From a checkpoint of a small transformer trained on Wikipedia: 1.53M parameters, biases.
Each number is 50 + 15 x the weight over its row's rms, rounded and kept within 0 to 99. Layers, rows and columns count from 0. The size before them is the row's rms in percent of the matrix's.

# o: layer 7 attention output (transposed), 128x64, rms 0.593, rows 20-40, columns 0-63
# v: layer 7 attention value, 128x64, rms 0.121, rows 21-40, columns 0-63
# q: layer 7 attention query, 128x64, rms 0.138, rows 32-63, columns 0-63
# k: layer 7 attention key, 128x64, rms 0.137, rows 32-63, columns 0-63
o20 126:48 59 50 31 60 57 25 57 53 54 52 47 56 64 00 49 49 43 54 36 55 51 89 31 38 71 35 59 48 12 51 52 45 54 53 78 63 87 58 56 49 40 32 39 46 45 64 49 37 36 71 68 42 68 47 38 46 40 65 45 42 40 66 55
v21 127:35 59 53 35 30 61 54 29 28 48 66 46 50 21 34 80 53 46 34 60 60 68 27 62 58 37 63 51 35 33 56 35 62 76 79 44 41 77 21 61 65 70 39 49 64 54 74 51 42 41 55 44 32 61 41 28 48 61 70 61 47 44 31 34
o21 131:35 60 67 31 56 37 50 41 60 40 57 72 47 39 47 57 39 53 63 43 42 23 78 31 56 81 59 61 35 51 58 44 42 47 35 41 63 53 30 58 41 29 41 64 61 78 68 28 57 68 48 70 11 24 46 59 70 47 31 68 72 55 35 52
v22 124:63 55 58 46 67 49 09 43 42 74 66 48 59 43 45 48 35 42 55 37 77 39 57 69 61 59 22 50 44 38 23 42 35 70 52 60 48 50 48 74 71 36 62 22 35 66 40 42 58 36 59 32 31 70 51 40 80 62 74 73 52 36 46 46
o22 139:15 36 66 24 47 51 42 49 72 54 54 31 58 55 25 59 31 70 44 39 14 60 50 46 52 76 74 54 39 89 32 42 47 39 72 36 50 71 50 44 72 47 53 59 35 64 39 56 50 45 46 70 53 49 54 79 30 64 40 56 51 38 53 44
v23 117:43 70 54 15 69 35 51 47 54 31 43 80 57 30 52 65 52 35 56 70 28 48 37 54 40 56 50 63 41 57 63 21 46 59 49 70 45 37 57 79 66 25 66 52 42 51 67 51 48 48 68 21 66 42 58 58 54 55 29 43 73 28 21 40
o23 122:38 46 38 58 57 19 46 33 32 50 76 34 60 20 36 67 34 72 67 25 80 67 41 38 56 61 82 56 58 36 28 39 65 53 58 64 52 52 45 45 40 55 36 49 69 49 70 68 49 38 73 57 28 40 43 62 57 47 38 30 47 61 34 68
v24 116:73 58 31 32 48 63 66 31 34 74 42 62 56 37 69 28 70 41 31 57 34 52 19 25 56 63 57 50 46 68 61 57 24 64 49 55 43 65 51 45 61 59 73 48 25 66 31 66 59 26 43 54 64 69 46 37 49 52 26 57 24 74 48 49
o24 128:35 45 44 61 43 43 91 06 48 27 57 47 48 62 42 21 60 57 73 71 41 59 48 52 61 56 44 48 58 43 45 41 73 32 53 58 45 38 48 51 49 36 58 77 54 39 40 55 41 34 60 61 47 60 22 73 63 56 46 25 45 87 35 57
v25 124:55 42 93 42 60 50 50 41 52 41 78 51 66 65 23 54 15 23 56 54 47 69 55 56 23 42 49 52 69 42 33 61 56 57 53 61 59 38 40 63 50 37 23 38 57 42 30 57 58 56 68 63 37 46 12 58 50 74 31 34 55 35 50 51
o25 144:65 80 47 23 52 35 51 54 43 62 30 66 51 42 46 52 34 70 52 41 46 73 11 40 57 53 59 80 49 38 45 33 48 40 61 43 57 77 55 39 47 51 37 30 63 54 48 79 89 53 09 52 50 51 45 48 48 45 43 61 35 37 70 52
v26 108:50 44 51 71 66 25 37 78 38 44 47 48 49 63 56 60 58 39 73 18 31 27 60 46 72 36 33 29 63 63 17 74 39 52 58 60 67 52 31 28 48 39 72 58 63 36 58 28 47 60 39 60 35 49 48 65 78 42 47 65 41 41 36 33
o26 125:48 49 37 55 30 27 22 84 50 46 39 48 37 50 53 36 46 71 33 53 21 48 52 69 44 42 35 36 90 55 69 56 60 79 60 60 72 65 60 39 41 68 58 51 28 54 58 68 32 27 28 47 51 60 67 56 43 36 28 60 60 56 52 39
v27 121:49 53 45 75 73 56 43 30 70 34 56 59 74 56 25 56 33 58 44 32 26 34 79 67 25 38 50 42 42 48 74 44 36 69 62 70 67 46 44 51 37 40 53 70 50 70 35 57 23 60 58 22 66 47 42 35 30 46 41 40 53 66 73 58
o27 133:56 82 40 39 58 65 51 59 24 58 46 56 59 73 47 31 31 59 24 54 96 56 59 48 75 59 35 39 45 61 43 32 42 50 37 75 47 72 35 40 79 41 47 21 37 49 45 65 51 49 71 36 48 48 35 60 52 25 48 35 34 56 59 47
v28 103:59 71 47 37 68 65 63 27 65 55 56 43 46 37 42 19 41 83 42 19 51 38 62 35 98 53 39 68 58 42 53 47 36 21 67 62 53 33 63 33 51 47 55 46 56 43 41 46 63 44 65 41 47 54 57 66 55 80 67 69 51 29 46 44
o28 101:33 72 56 84 48 64 53 39 59 52 59 50 72 50 39 45 38 62 26 49 50 47 64 45 38 69 48 78 47 67 43 57 33 65 57 28 50 48 39 77 71 55 27 74 46 40 37 76 32 51 43 51 60 46 60 29 06 35 31 30 52 43 58 49
v29 115:51 51 17 45 72 23 41 50 59 29 47 44 44 64 41 19 37 74 61 49 33 39 57 48 64 86 58 35 30 49 64 50 80 54 57 57 68 36 49 52 60 53 37 63 47 53 71 41 38 58 41 85 35 73 65 19 57 47 47 45 43 47 49 66
o29 128:40 49 55 35 45 49 43 61 58 47 50 58 50 65 44 57 44 47 45 41 60 37 78 62 49 37 16 23 57 10 59 61 29 51 95 44 44 63 45 68 62 54 39 52 49 51 48 66 37 66 65 44 66 39 60 64 54 59 43 15 66 13 56 61
v30 128:33 48 51 48 55 48 79 42 68 57 39 41 19 35 44 44 45 59 48 50 56 46 48 44 47 44 38 58 49 51 37 34 36 57 57 50 51 60 57 18 78 34 61 34 86 41 62 75 55 63 64 44 44 28 71 36 57 54 79 79 16 28 56 29
o30 132:69 56 46 59 18 50 17 62 41 37 48 52 88 59 28 56 63 48 40 46 39 51 50 59 61 72 62 70 45 75 52 60 36 59 50 46 34 46 37 56 32 34 32 72 36 40 61 44 48 76 60 50 69 50 48 20 47 52 12 59 57 72 41 43
v31 115:85 46 36 51 46 51 36 31 46 46 43 45 38 25 63 42 52 24 50 34 55 48 47 68 42 61 73 29 53 36 37 36 68 47 55 44 78 41 36 31 32 80 58 30 32 59 53 72 50 57 65 62 58 22 38 70 82 75 50 54 63 55 53 64
o31 120:37 72 64 31 52 39 34 23 70 52 64 61 65 39 50 31 58 59 48 71 40 49 41 52 86 52 35 54 49 55 64 52 65 55 45 62 62 36 55 45 74 31 41 66 71 51 52 50 52 06 57 40 73 23 61 29 22 33 50 66 55 33 41 53
q32 093:42 42 55 66 57 53 55 71 49 69 43 55 41 48 79 55 48 66 67 29 36 38 63 52 61 48 48 25 57 65 63 43 64 17 56 66 37 27 41 67 20 69 42 83 56 46 66 27 69 36 41 60 57 64 60 51 49 69 15 54 49 70 64 63
k32 082:60 43 55 74 53 48 61 59 34 70 35 45 53 52 53 32 04 58 71 30 72 40 41 70 61 32 50 53 40 47 55 11 55 56 75 42 28 67 38 53 53 40 58 56 70 29 48 48 37 81 67 32 49 70 54 37 36 61 60 66 35 52 55 47
q33 090:46 41 24 54 52 50 50 58 40 52 74 24 68 60 50 23 38 31 23 66 49 45 88 37 48 64 41 63 31 41 67 59 55 60 75 56 41 73 37 55 78 56 37 59 62 58 40 58 25 57 82 55 54 46 48 60 45 16 53 52 35 39 44 52
k33 098:55 29 34 31 30 69 51 42 60 42 61 37 75 45 73 61 38 14 57 57 40 42 79 43 40 48 60 63 34 44 66 60 53 53 51 48 77 25 74 51 35 63 52 84 39 55 57 37 66 49 49 71 26 56 50 50 67 27 66 44 45 65 30 40
q34 093:60 33 57 29 39 37 34 19 64 37 32 85 56 70 47 35 56 59 58 51 60 46 07 61 58 50 57 81 67 63 50 38 30 32 53 35 50 45 67 45 49 52 44 73 73 46 54 58 53 49 39 45 31 29 38 56 74 32 63 65 46 42 35 34
k34 083:62 59 58 37 54 41 62 57 54 38 44 56 37 69 50 63 48 45 39 30 40 60 18 46 78 38 37 97 75 38 56 63 38 34 48 28 68 46 31 43 56 36 46 48 82 59 38 73 39 34 52 43 31 64 61 64 55 49 32 75 35 37 45 70
q35 105:45 38 65 62 49 37 52 47 19 56 46 67 46 46 40 51 82 41 58 49 32 74 72 47 40 43 50 45 50 35 05 47 37 26 47 69 52 62 45 47 85 47 20 54 53 12 56 48 42 40 56 52 83 63 55 70 50 59 49 57 44 58 52 36
k35 103:31 24 35 62 27 44 78 35 41 49 46 21 53 38 42 40 62 55 50 80 37 44 51 37 32 57 68 30 37 38 44 61 36 63 86 28 57 52 68 61 58 67 37 66 61 40 54 51 39 37 44 81 47 54 63 70 44 54 41 48 72 45 67 76
q36 089:40 70 53 28 50 48 75 53 44 71 43 30 16 24 63 45 15 37 70 53 44 43 64 41 32 56 28 69 42 49 46 58 50 49 40 43 46 48 56 86 55 57 62 39 62 56 58 23 74 36 57 82 37 65 29 61 53 59 63 38 64 63 55 51
k36 083:47 45 51 51 68 20 62 51 54 59 34 52 49 36 32 49 15 60 35 40 35 53 42 78 51 63 47 25 55 39 29 75 77 62 32 52 48 35 44 47 36 40 71 47 50 56 57 46 42 44 84 33 29 66 43 67 52 47 42 23 73 61 42 80
q37 103:91 29 68 55 32 48 42 47 60 47 29 56 44 71 52 60 51 59 67 60 67 54 57 49 54 33 36 67 62 80 36 59 50 64 11 49 62 49 58 27 51 46 30 53 56 56 61 44 27 55 39 29 32 68 32 54 64 89 39 63 49 50 42 36
k37 083:77 49 56 30 26 33 34 83 50 67 14 33 39 60 53 42 52 40 63 63 36 54 45 42 63 37 44 47 82 74 21 75 37 56 50 27 40 47 62 40 61 47 60 44 38 42 67 39 25 64 41 50 50 36 52 52 66 71 50 66 57 63 33 39
q38 092:34 20 64 67 46 71 42 36 45 59 49 67 73 48 61 22 45 70 58 38 61 39 49 27 72 64 61 26 70 52 60 31 66 19 44 62 41 86 50 45 51 46 36 62 41 60 53 50 39 56 61 54 41 26 67 52 67 44 30 48 56 32 72 30
k38 084:22 32 35 56 49 53 73 82 40 55 45 43 53 71 55 25 47 47 58 63 46 39 42 20 64 55 49 49 58 29 56 58 63 30 75 34 53 54 54 76 29 36 78 56 60 67 60 42 45 67 55 27 35 64 44 53 45 45 37 77 18 39 37 34
q39 077:52 51 69 32 49 56 56 43 29 30 31 59 35 51 39 67 69 64 50 37 74 53 56 42 62 33 70 39 65 72 51 13 92 56 50 40 49 42 39 43 84 39 63 87 63 64 40 50 53 43 54 33 48 47 44 30 52 27 45 54 60 66 45 42
k39 093:71 71 44 44 58 52 86 18 36 15 48 28 51 55 58 34 31 64 62 49 55 71 48 34 51 62 62 47 58 26 43 39 69 38 69 48 41 39 61 56 68 15 52 32 53 58 39 36 45 56 35 81 53 53 44 54 40 65 40 50 71 66 55 35
q40 087:50 47 65 49 56 70 39 67 51 37 44 51 67 78 42 35 27 62 57 37 47 40 38 82 46 63 42 62 56 78 63 25 28 53 43 43 57 64 49 49 44 19 77 33 50 68 63 35 66 44 69 62 39 50 41 06 43 31 45 57 40 71 40 52
k40 087:26 60 61 24 43 61 50 57 59 38 42 66 40 47 23 74 35 48 68 29 52 56 42 43 75 63 36 79 60 64 88 49 59 57 49 39 47 44 49 31 30 45 86 63 41 44 32 48 53 36 44 69 32 38 24 30 54 36 43 49 65 56 36 34
q41 097:34 62 37 58 72 46 68 27 65 39 34 33 51 56 40 28 53 47 38 55 81 70 47 46 41 47 62 64 24 39 46 46 57 26 63 56 49 62 38 37 46 46 41 52 51 35 49 61 51 67 21 57 49 68 57 57 34 74 47 86 37 35 76 90
k41 100:44 63 43 58 62 38 46 69 46 24 48 24 60 62 66 38 49 45 14 81 50 61 42 60 63 43 54 73 41 29 49 60 61 69 86 49 59 46 30 47 58 57 58 17 39 25 38 64 49 61 63 42 56 48 41 37 40 29 73 68 66 64 34 60
q42 104:58 49 24 38 38 47 56 63 57 08 44 38 30 54 54 39 51 41 87 76 63 64 54 52 33 58 44 56 39 54 46 65 33 67 42 46 52 51 57 26 68 24 44 66 67 25 47 53 67 29 51 42 64 40 34 41 81 70 61 40 33 62 38 59
k42 081:44 45 49 60 47 50 39 82 43 01 57 64 58 47 41 59 76 38 42 57 30 59 65 45 41 38 64 28 61 61 48 58 29 63 66 66 38 27 39 62 34 60 67 68 33 30 55 81 31 37 46 49 46 65 49 37 71 74 42 51 49 54 68 63
q43 110:56 54 30 35 42 45 58 55 68 55 66 65 48 34 61 38 54 50 68 42 35 41 51 48 64 44 36 69 33 50 38 13 62 58 63 43 47 28 42 65 17 43 51 32 73 39 53 54 56 42 44 70 63 49 31 46 49 77 56 61 25 84 51 93
k43 094:59 53 30 62 61 61 24 54 50 54 36 69 29 44 49 43 58 44 49 74 53 45 48 48 57 39 48 31 57 61 54 42 81 61 39 46 61 27 52 52 56 45 55 38 73 16 40 60 09 30 92 58 63 51 53 49 51 75 57 38 28 41 64 75
q44 103:57 39 52 51 16 69 77 41 54 31 17 30 55 41 62 52 66 61 66 51 55 59 59 55 36 45 38 30 75 63 36 65 58 53 71 76 57 57 76 53 14 50 64 35 51 46 20 48 53 34 31 43 62 49 48 76 42 43 67 48 36 63 56 54
k44 093:39 63 34 58 60 49 55 42 71 35 50 59 55 52 45 42 58 44 57 50 24 60 36 51 73 67 46 48 67 59 64 30 57 99 40 86 54 75 50 46 68 43 52 44 42 27 57 44 60 56 42 08 38 68 38 48 71 53 55 45 41 33 70 33
q45 087:58 32 67 76 55 58 59 64 30 64 23 22 37 56 53 44 55 63 29 22 52 66 71 29 49 50 53 64 47 30 59 38 31 67 48 56 36 90 57 37 67 46 49 52 39 60 61 14 69 56 61 44 46 44 60 16 54 56 65 57 58 53 41 47
k45 088:50 44 77 40 71 47 60 75 50 39 58 60 44 56 45 57 39 60 28 56 32 39 73 49 33 55 57 60 64 39 49 60 31 76 33 55 46 68 48 16 43 72 70 83 46 80 25 35 62 58 44 76 40 35 47 38 63 19 50 50 53 50 66 40
q46 082:36 63 98 59 61 51 57 37 62 48 53 31 64 51 32 39 39 72 47 51 37 11 40 71 45 50 56 46 62 59 63 26 64 58 59 75 38 61 59 41 84 42 58 62 50 37 37 51 45 31 62 39 43 25 71 54 26 53 42 66 57 58 64 48
k46 091:45 42 70 47 41 89 40 42 36 64 66 34 61 33 37 64 64 51 40 42 37 48 59 60 70 72 67 69 56 45 17 29 49 54 48 44 39 37 48 23 58 28 55 35 45 84 35 41 41 30 62 65 60 60 70 55 23 33 48 60 37 68 64 53
q47 091:31 46 55 50 71 64 39 26 50 67 51 59 65 57 47 41 51 55 63 30 17 28 65 65 54 46 56 33 56 60 51 50 69 56 56 75 51 32 47 59 36 51 61 48 40 31 48 46 57 63 39 50 47 50 66 61 00 65 67 39 42 62 73 84
k47 089:43 64 30 31 64 77 57 32 46 57 54 43 55 33 42 25 54 59 74 56 38 46 45 69 73 59 32 42 19 66 47 38 47 60 70 70 39 56 30 61 70 54 30 46 75 61 18 45 59 64 52 78 44 38 76 44 43 57 65 31 47 49 48 71
q48 082:31 45 74 39 63 57 53 29 40 72 57 54 48 34 65 59 16 42 45 69 69 62 46 48 54 50 65 64 31 30 50 67 54 50 48 26 63 19 53 54 41 39 33 45 67 91 41 44 46 64 58 63 37 50 43 57 45 46 72 23 78 32 35 55
k48 094:43 66 42 33 61 42 63 33 55 78 31 68 58 48 53 46 17 58 44 30 62 76 43 61 44 50 44 64 48 42 50 73 59 25 48 32 46 23 23 59 38 66 40 42 58 57 46 52 50 60 43 51 48 58 79 75 44 46 50 70 66 23 27 84
q49 101:54 50 58 81 37 28 29 70 36 63 54 56 64 50 48 33 47 44 60 59 31 33 30 46 67 53 82 38 43 65 52 62 45 48 32 51 50 64 38 47 65 55 29 62 51 14 42 53 52 53 75 52 74 47 55 51 24 72 17 46 57 31 75 69
k49 086:57 36 53 42 28 39 52 70 29 73 45 42 35 32 59 52 57 58 41 51 49 50 48 76 91 34 74 49 42 41 29 70 45 74 72 22 47 47 61 66 49 44 45 57 34 30 46 52 63 43 30 55 81 60 55 19 30 65 51 51 34 52 69 57
q50 088:47 54 53 59 40 36 40 59 31 36 58 62 53 53 48 71 50 65 80 52 75 38 59 54 15 51 43 46 35 50 67 83 39 76 59 48 59 56 40 16 46 41 70 65 52 72 35 37 51 89 40 70 43 49 46 53 63 18 39 52 51 44 44 30
k50 103:51 43 35 42 47 35 54 52 43 58 56 59 51 67 57 92 37 55 82 45 52 37 43 65 49 28 54 33 37 44 68 74 64 67 61 52 52 57 23 38 56 59 66 26 32 59 40 65 50 83 34 29 25 35 49 62 55 24 36 38 50 33 31 36
q51 091:72 33 65 82 38 30 56 57 33 57 31 63 17 36 66 33 70 44 40 56 68 52 54 37 48 37 64 57 75 65 63 44 67 30 77 57 70 46 71 61 41 60 48 58 45 45 47 43 57 51 41 44 25 49 13 59 75 44 57 38 45 60 29 47
k51 087:84 52 54 51 67 40 31 54 45 55 37 44 07 38 76 47 39 56 49 56 51 41 40 64 43 54 53 55 86 57 55 23 56 32 22 47 55 41 42 58 77 59 63 42 49 56 69 53 48 48 57 60 19 56 43 48 77 28 47 54 39 69 81 50
q52 070:74 88 49 45 51 56 32 28 43 52 54 51 42 49 44 36 74 59 28 55 36 68 33 44 43 40 45 59 43 54 64 24 30 64 20 68 60 50 50 44 72 47 43 37 49 66 55 61 83 34 30 56 53 31 41 29 73 44 74 67 45 72 39 39
k52 089:43 72 66 60 63 58 52 72 67 47 41 61 28 45 44 58 57 56 11 48 36 75 53 25 44 62 46 46 70 28 80 57 21 50 29 29 47 49 55 33 30 40 44 60 69 64 28 54 47 58 39 56 74 47 47 34 38 48 47 44 81 68 67 59
q53 096:40 64 63 41 68 17 77 70 44 67 43 52 48 46 46 47 64 17 30 54 56 31 56 28 78 41 45 50 27 67 54 25 55 44 48 84 45 81 58 57 40 69 65 35 47 54 50 63 68 57 40 29 75 54 44 44 40 63 57 39 43 45 30 48
k53 099:60 45 48 32 62 16 48 37 62 52 64 38 22 41 47 27 47 34 62 59 46 57 62 51 40 53 57 39 65 43 52 40 67 55 27 38 38 99 60 56 47 57 39 47 33 63 36 56 75 68 37 71 68 57 60 43 45 43 75 26 57 66 36 52
q54 103:29 47 72 15 66 52 53 26 55 74 42 58 63 28 43 66 34 61 61 39 65 41 50 40 50 72 49 45 58 64 48 30 49 42 62 61 22 39 41 41 65 68 16 59 53 52 47 81 72 53 34 25 63 44 36 59 45 56 50 33 68 59 35 74
k54 103:42 54 44 43 36 50 55 41 43 53 73 53 47 46 58 41 55 79 22 19 46 77 37 33 43 57 59 34 43 12 30 58 55 47 59 53 56 27 35 43 28 51 43 38 77 70 66 48 42 78 40 64 60 86 45 50 60 36 63 38 47 47 57 73
q55 109:58 51 48 56 29 44 91 47 35 18 49 41 53 35 46 55 56 33 50 57 27 72 52 49 48 49 78 62 32 70 26 67 35 50 46 27 55 59 57 37 63 26 43 53 62 45 35 43 47 39 31 57 56 48 74 63 62 64 63 56 93 56 29 41
k55 101:66 41 37 65 34 53 75 51 39 20 43 65 52 40 44 35 57 31 31 65 34 73 54 65 10 39 66 55 60 62 44 57 48 57 47 33 51 64 39 47 64 29 38 73 45 52 40 77 47 39 41 75 43 47 74 64 47 59 45 60 78 30 74 60
q56 094:62 54 61 65 61 29 58 84 27 50 46 50 36 70 48 65 53 65 56 41 19 60 61 70 53 35 48 43 47 58 51 65 65 32 54 41 15 46 65 36 56 20 67 51 58 50 56 55 24 68 48 59 52 62 23 90 43 72 49 46 37 43 60 43
k56 100:60 62 57 66 46 19 22 69 68 49 56 51 68 32 67 84 39 38 71 40 38 32 24 60 48 31 23 40 35 72 57 53 38 67 81 48 28 28 62 55 76 57 63 50 56 36 51 51 46 51 67 50 64 46 35 41 52 49 52 36 56 38 56 70
q57 082:46 36 46 57 55 62 59 31 52 24 50 29 59 86 66 43 46 51 16 45 40 51 35 48 51 61 44 45 27 13 32 62 34 64 33 63 62 38 59 45 53 55 49 95 42 57 52 28 41 57 61 28 41 37 78 56 61 51 62 55 57 37 68 58
k57 092:34 42 55 53 69 67 67 46 45 46 66 54 99 99 42 60 66 59 23 56 17 59 68 34 41 51 59 53 47 53 24 36 37 29 40 56 45 66 40 48 50 52 38 68 44 39 60 50 40 49 62 35 44 66 59 48 43 64 48 64 41 63 44 56
q58 094:47 76 43 68 50 58 23 53 66 51 56 48 44 46 72 31 62 44 77 55 59 41 57 34 15 53 50 32 50 52 75 39 64 62 04 55 49 38 50 51 58 49 72 53 43 32 25 58 76 33 40 50 43 43 61 53 51 49 52 39 43 76 71 23
k58 093:58 70 50 94 68 60 68 70 34 41 45 38 47 60 53 16 55 60 54 55 33 47 51 54 46 73 68 32 61 38 70 36 26 45 49 46 27 51 62 53 49 35 57 40 50 58 11 39 50 52 64 27 52 45 89 37 51 56 58 52 66 67 57 42
q59 095:35 70 48 33 65 90 68 51 58 38 48 63 27 54 57 54 55 53 89 52 48 86 63 28 34 59 25 45 65 39 41 66 48 62 30 35 43 52 69 67 43 47 41 34 59 43 51 37 42 38 26 72 59 48 58 32 64 73 42 58 36 54 54 36
k59 089:45 59 46 42 53 65 41 62 60 68 54 55 08 70 42 44 60 55 47 34 34 24 70 54 32 48 30 13 36 70 81 60 55 57 41 63 70 36 57 42 35 47 45 55 44 69 44 39 21 57 51 46 48 31 36 45 56 73 50 63 43 20 66 66
q60 089:60 58 24 42 56 52 32 74 63 51 64 54 39 52 61 43 46 28 76 75 47 56 45 54 14 53 47 33 50 32 52 56 49 70 33 59 66 40 54 42 41 73 43 70 48 37 31 57 66 15 62 70 29 41 43 63 71 45 82 68 42 57 60 72
k60 069:53 58 47 46 47 66 41 59 50 59 38 53 30 51 80 44 44 38 31 44 32 34 60 80 62 46 44 63 47 33 76 50 56 68 55 53 52 48 55 45 35 57 39 42 57 76 25 17 60 13 28 34 55 54 62 38 58 54 78 66 58 48 91 57
q61 106:61 51 41 66 42 38 31 58 38 50 47 68 08 67 38 67 49 73 71 40 60 64 64 31 48 81 40 33 69 30 36 50 38 74 65 15 48 42 64 65 36 70 49 47 61 64 44 40 47 52 44 61 52 49 79 55 65 39 55 34 60 58 29 40
k61 084:50 44 70 82 61 27 49 43 47 83 47 78 78 61 48 66 64 55 58 22 77 55 59 65 34 43 62 58 47 52 64 77 24 34 44 38 71 52 59 28 53 70 35 58 52 37 43 44 70 54 32 64 49 45 43 52 41 35 37 39 45 44 28 70
q62 088:34 57 51 42 42 37 56 42 46 34 44 61 26 46 64 31 56 63 53 76 43 55 38 66 79 54 24 32 34 94 55 65 28 56 61 56 43 67 33 53 76 44 51 69 66 31 29 51 42 33 59 52 69 34 28 62 34 61 34 27 43 54 50 62
k62 092:58 54 45 38 38 46 48 72 56 15 61 63 39 19 28 61 49 46 66 58 45 51 60 67 49 51 26 49 26 39 28 54 57 49 56 54 43 46 35 77 20 63 55 70 63 33 71 71 48 50 20 53 39 56 61 67 35 39 35 25 27 72 55 63
q63 065:40 47 23 23 36 61 48 65 72 63 61 60 30 37 49 39 36 51 77 48 46 33 39 64 56 50 63 42 65 60 59 19 56 71 28 53 35 74 28 54 45 32 47 53 24 71 47 46 41 35 46 56 56 29 37 46 58 59 60 40 86 29 52 75
k63 076:51 50 44 45 53 49 68 89 43 31 45 61 68 49 56 37 78 57 45 63 43 64 61 24 63 49 51 16 66 30 26 46 63 40 35 58 47 37 33 84 56 26 65 51 61 65 49 46 37 12 62 56 66 36 37 40 64 66 48 41 48 38 61 53
v32 072:82 41 51 34 74 38 53 53 21 42 43 30 30 11 67 52 36 54 44 62 41 52 25 34 40 34 32 49 67 45 48 52 76 83 45 65 30 52 33 44 68 76 61 45 74 48 52 58 51 56 57 73 60 60 56 46 60 45 60 60 56 40 44 30
o32 072:35 37 44 30 53 41 49 33 58 47 53 36 50 41 16 54 59 39 73 45 41 63 71 78 32 73 60 39 72 41 39 32 45 20 69 54 68 41 64 82 37 51 53 79 47 76 64 44 44 42 39 63 35 35 52 64 53 49 59 52 49 74 25 39
v33 087:51 58 58 61 60 28 41 41 32 48 85 55 41 70 29 81 52 54 32 42 33 61 69 59 75 56 30 42 34 30 63 59 38 62 30 64 66 36 54 47 69 58 59 77 19 73 53 36 38 45 74 44 40 57 77 37 54 45 30 48 58 51 53 41
o33 088:46 66 24 46 50 56 65 57 50 36 53 77 36 80 25 37 58 72 49 54 49 47 51 51 73 23 32 15 50 51 41 60 18 49 37 58 60 64 50 35 50 26 51 18 64 44 38 78 66 60 45 48 64 62 44 51 42 71 38 40 51 64 64 68
v34 074:53 64 65 40 75 26 54 48 25 46 69 37 41 47 68 41 52 24 40 43 26 61 46 51 67 73 58 90 36 58 57 55 55 62 34 84 55 52 50 41 33 54 51 65 33 68 63 68 42 62 67 52 21 67 74 72 46 40 37 44 54 63 36 47
o34 072:78 48 33 52 49 36 63 78 31 40 48 55 38 73 37 43 46 47 60 57 57 50 53 65 41 40 65 42 71 22 49 69 57 38 27 49 50 79 79 48 22 56 74 62 38 38 30 59 59 59 18 43 49 69 36 40 61 59 40 68 19 56 46 46
v35 084:42 37 35 57 38 62 38 37 50 61 23 54 32 51 64 47 65 48 29 69 48 66 24 65 55 44 71 66 43 63 52 63 32 48 34 52 57 15 77 53 79 65 35 43 23 56 32 65 63 66 65 44 53 60 45 29 47 28 26 60 65 65 52 69
o35 080:45 72 48 44 44 30 82 26 51 11 41 54 71 58 49 42 44 53 65 40 77 57 50 44 40 20 45 54 30 31 35 73 69 61 53 50 53 71 88 45 59 40 51 73 59 37 45 49 54 45 51 38 56 34 49 41 55 57 48 27 43 82 42 38
v36 090:42 26 59 33 53 24 21 34 62 55 48 53 68 35 48 74 69 55 41 25 43 20 46 50 62 56 30 63 61 55 52 54 30 53 49 55 26 48 78 40 66 52 68 68 57 68 55 71 82 59 34 39 33 37 55 54 47 29 67 67 50 46 70 61
o36 092:56 61 43 67 48 47 58 56 44 32 12 59 38 49 65 58 64 33 49 56 24 50 32 62 61 20 44 56 91 83 32 61 26 38 69 31 43 45 53 34 35 66 49 50 65 57 48 34 74 50 43 28 63 55 64 64 61 50 41 42 72 37 42 59
v37 092:35 54 72 48 13 78 16 30 46 39 45 64 61 38 54 29 56 50 43 45 64 60 25 41 50 35 44 57 43 57 76 45 68 29 69 40 40 50 65 40 52 51 59 45 63 64 21 55 47 26 51 61 55 40 70 21 55 40 69 48 51 58 49 18
o37 090:54 60 51 39 66 85 58 32 35 45 61 62 50 23 52 59 47 72 64 44 49 29 31 43 63 31 52 22 79 61 81 46 47 39 20 42 68 19 41 76 42 71 50 65 54 49 57 48 57 39 51 51 36 26 33 59 60 61 58 35 61 40 36 55
v38 091:47 69 50 42 82 62 72 37 45 50 46 59 70 62 30 29 28 71 45 42 15 60 76 58 36 46 35 68 44 61 56 55 84 22 37 41 61 68 71 44 57 37 35 65 53 48 47 44 48 38 62 39 71 53 80 54 33 57 48 51 35 59 35 62
o38 087:63 82 60 62 66 62 64 50 50 56 60 58 24 46 46 59 50 43 40 29 59 30 47 48 43 33 38 67 39 15 55 45 69 44 54 47 62 44 23 46 68 46 43 33 72 73 14 56 35 30 54 65 58 65 52 71 24 40 57 63 31 59 72 38
v39 094:57 39 34 50 34 32 48 58 40 43 65 33 11 58 28 26 45 66 57 41 55 61 50 53 58 54 54 12 67 06 32 53 62 44 55 54 45 50 57 24 42 49 64 72 62 49 72 47 47 55 44 54 65 45 58 82 79 54 56 49 59 58 29 60
o39 088:55 41 30 33 64 65 39 94 52 61 64 36 68 44 47 36 45 29 24 67 55 46 45 33 48 78 49 64 60 68 46 58 24 44 45 63 64 64 35 72 58 53 58 45 38 51 67 44 48 26 52 61 45 29 72 22 30 41 67 47 24 58 66 49
v40 084:39 59 55 48 15 00 53 49 23 63 52 46 65 41 52 44 60 29 46 69 43 30 52 65 18 47 65 60 31 67 61 60 53 61 12 48 31 57 41 52 50 59 41 46 33 55 50 46 57 48 46 43 63 73 72 45 67 52 49 56 69 75 44 44
o40 079:63 25 50 57 58 90 72 65 60 42 57 51 57 52 63 47 66 45 49 34 65 68 35 55 38 65 55 16 36 25 43 69 20 51 25 33 50 45 60 52 40 40 55 84 65 71 25 44 65 38 52 56 47 39 70 46 43 57 56 57 40 37 42 28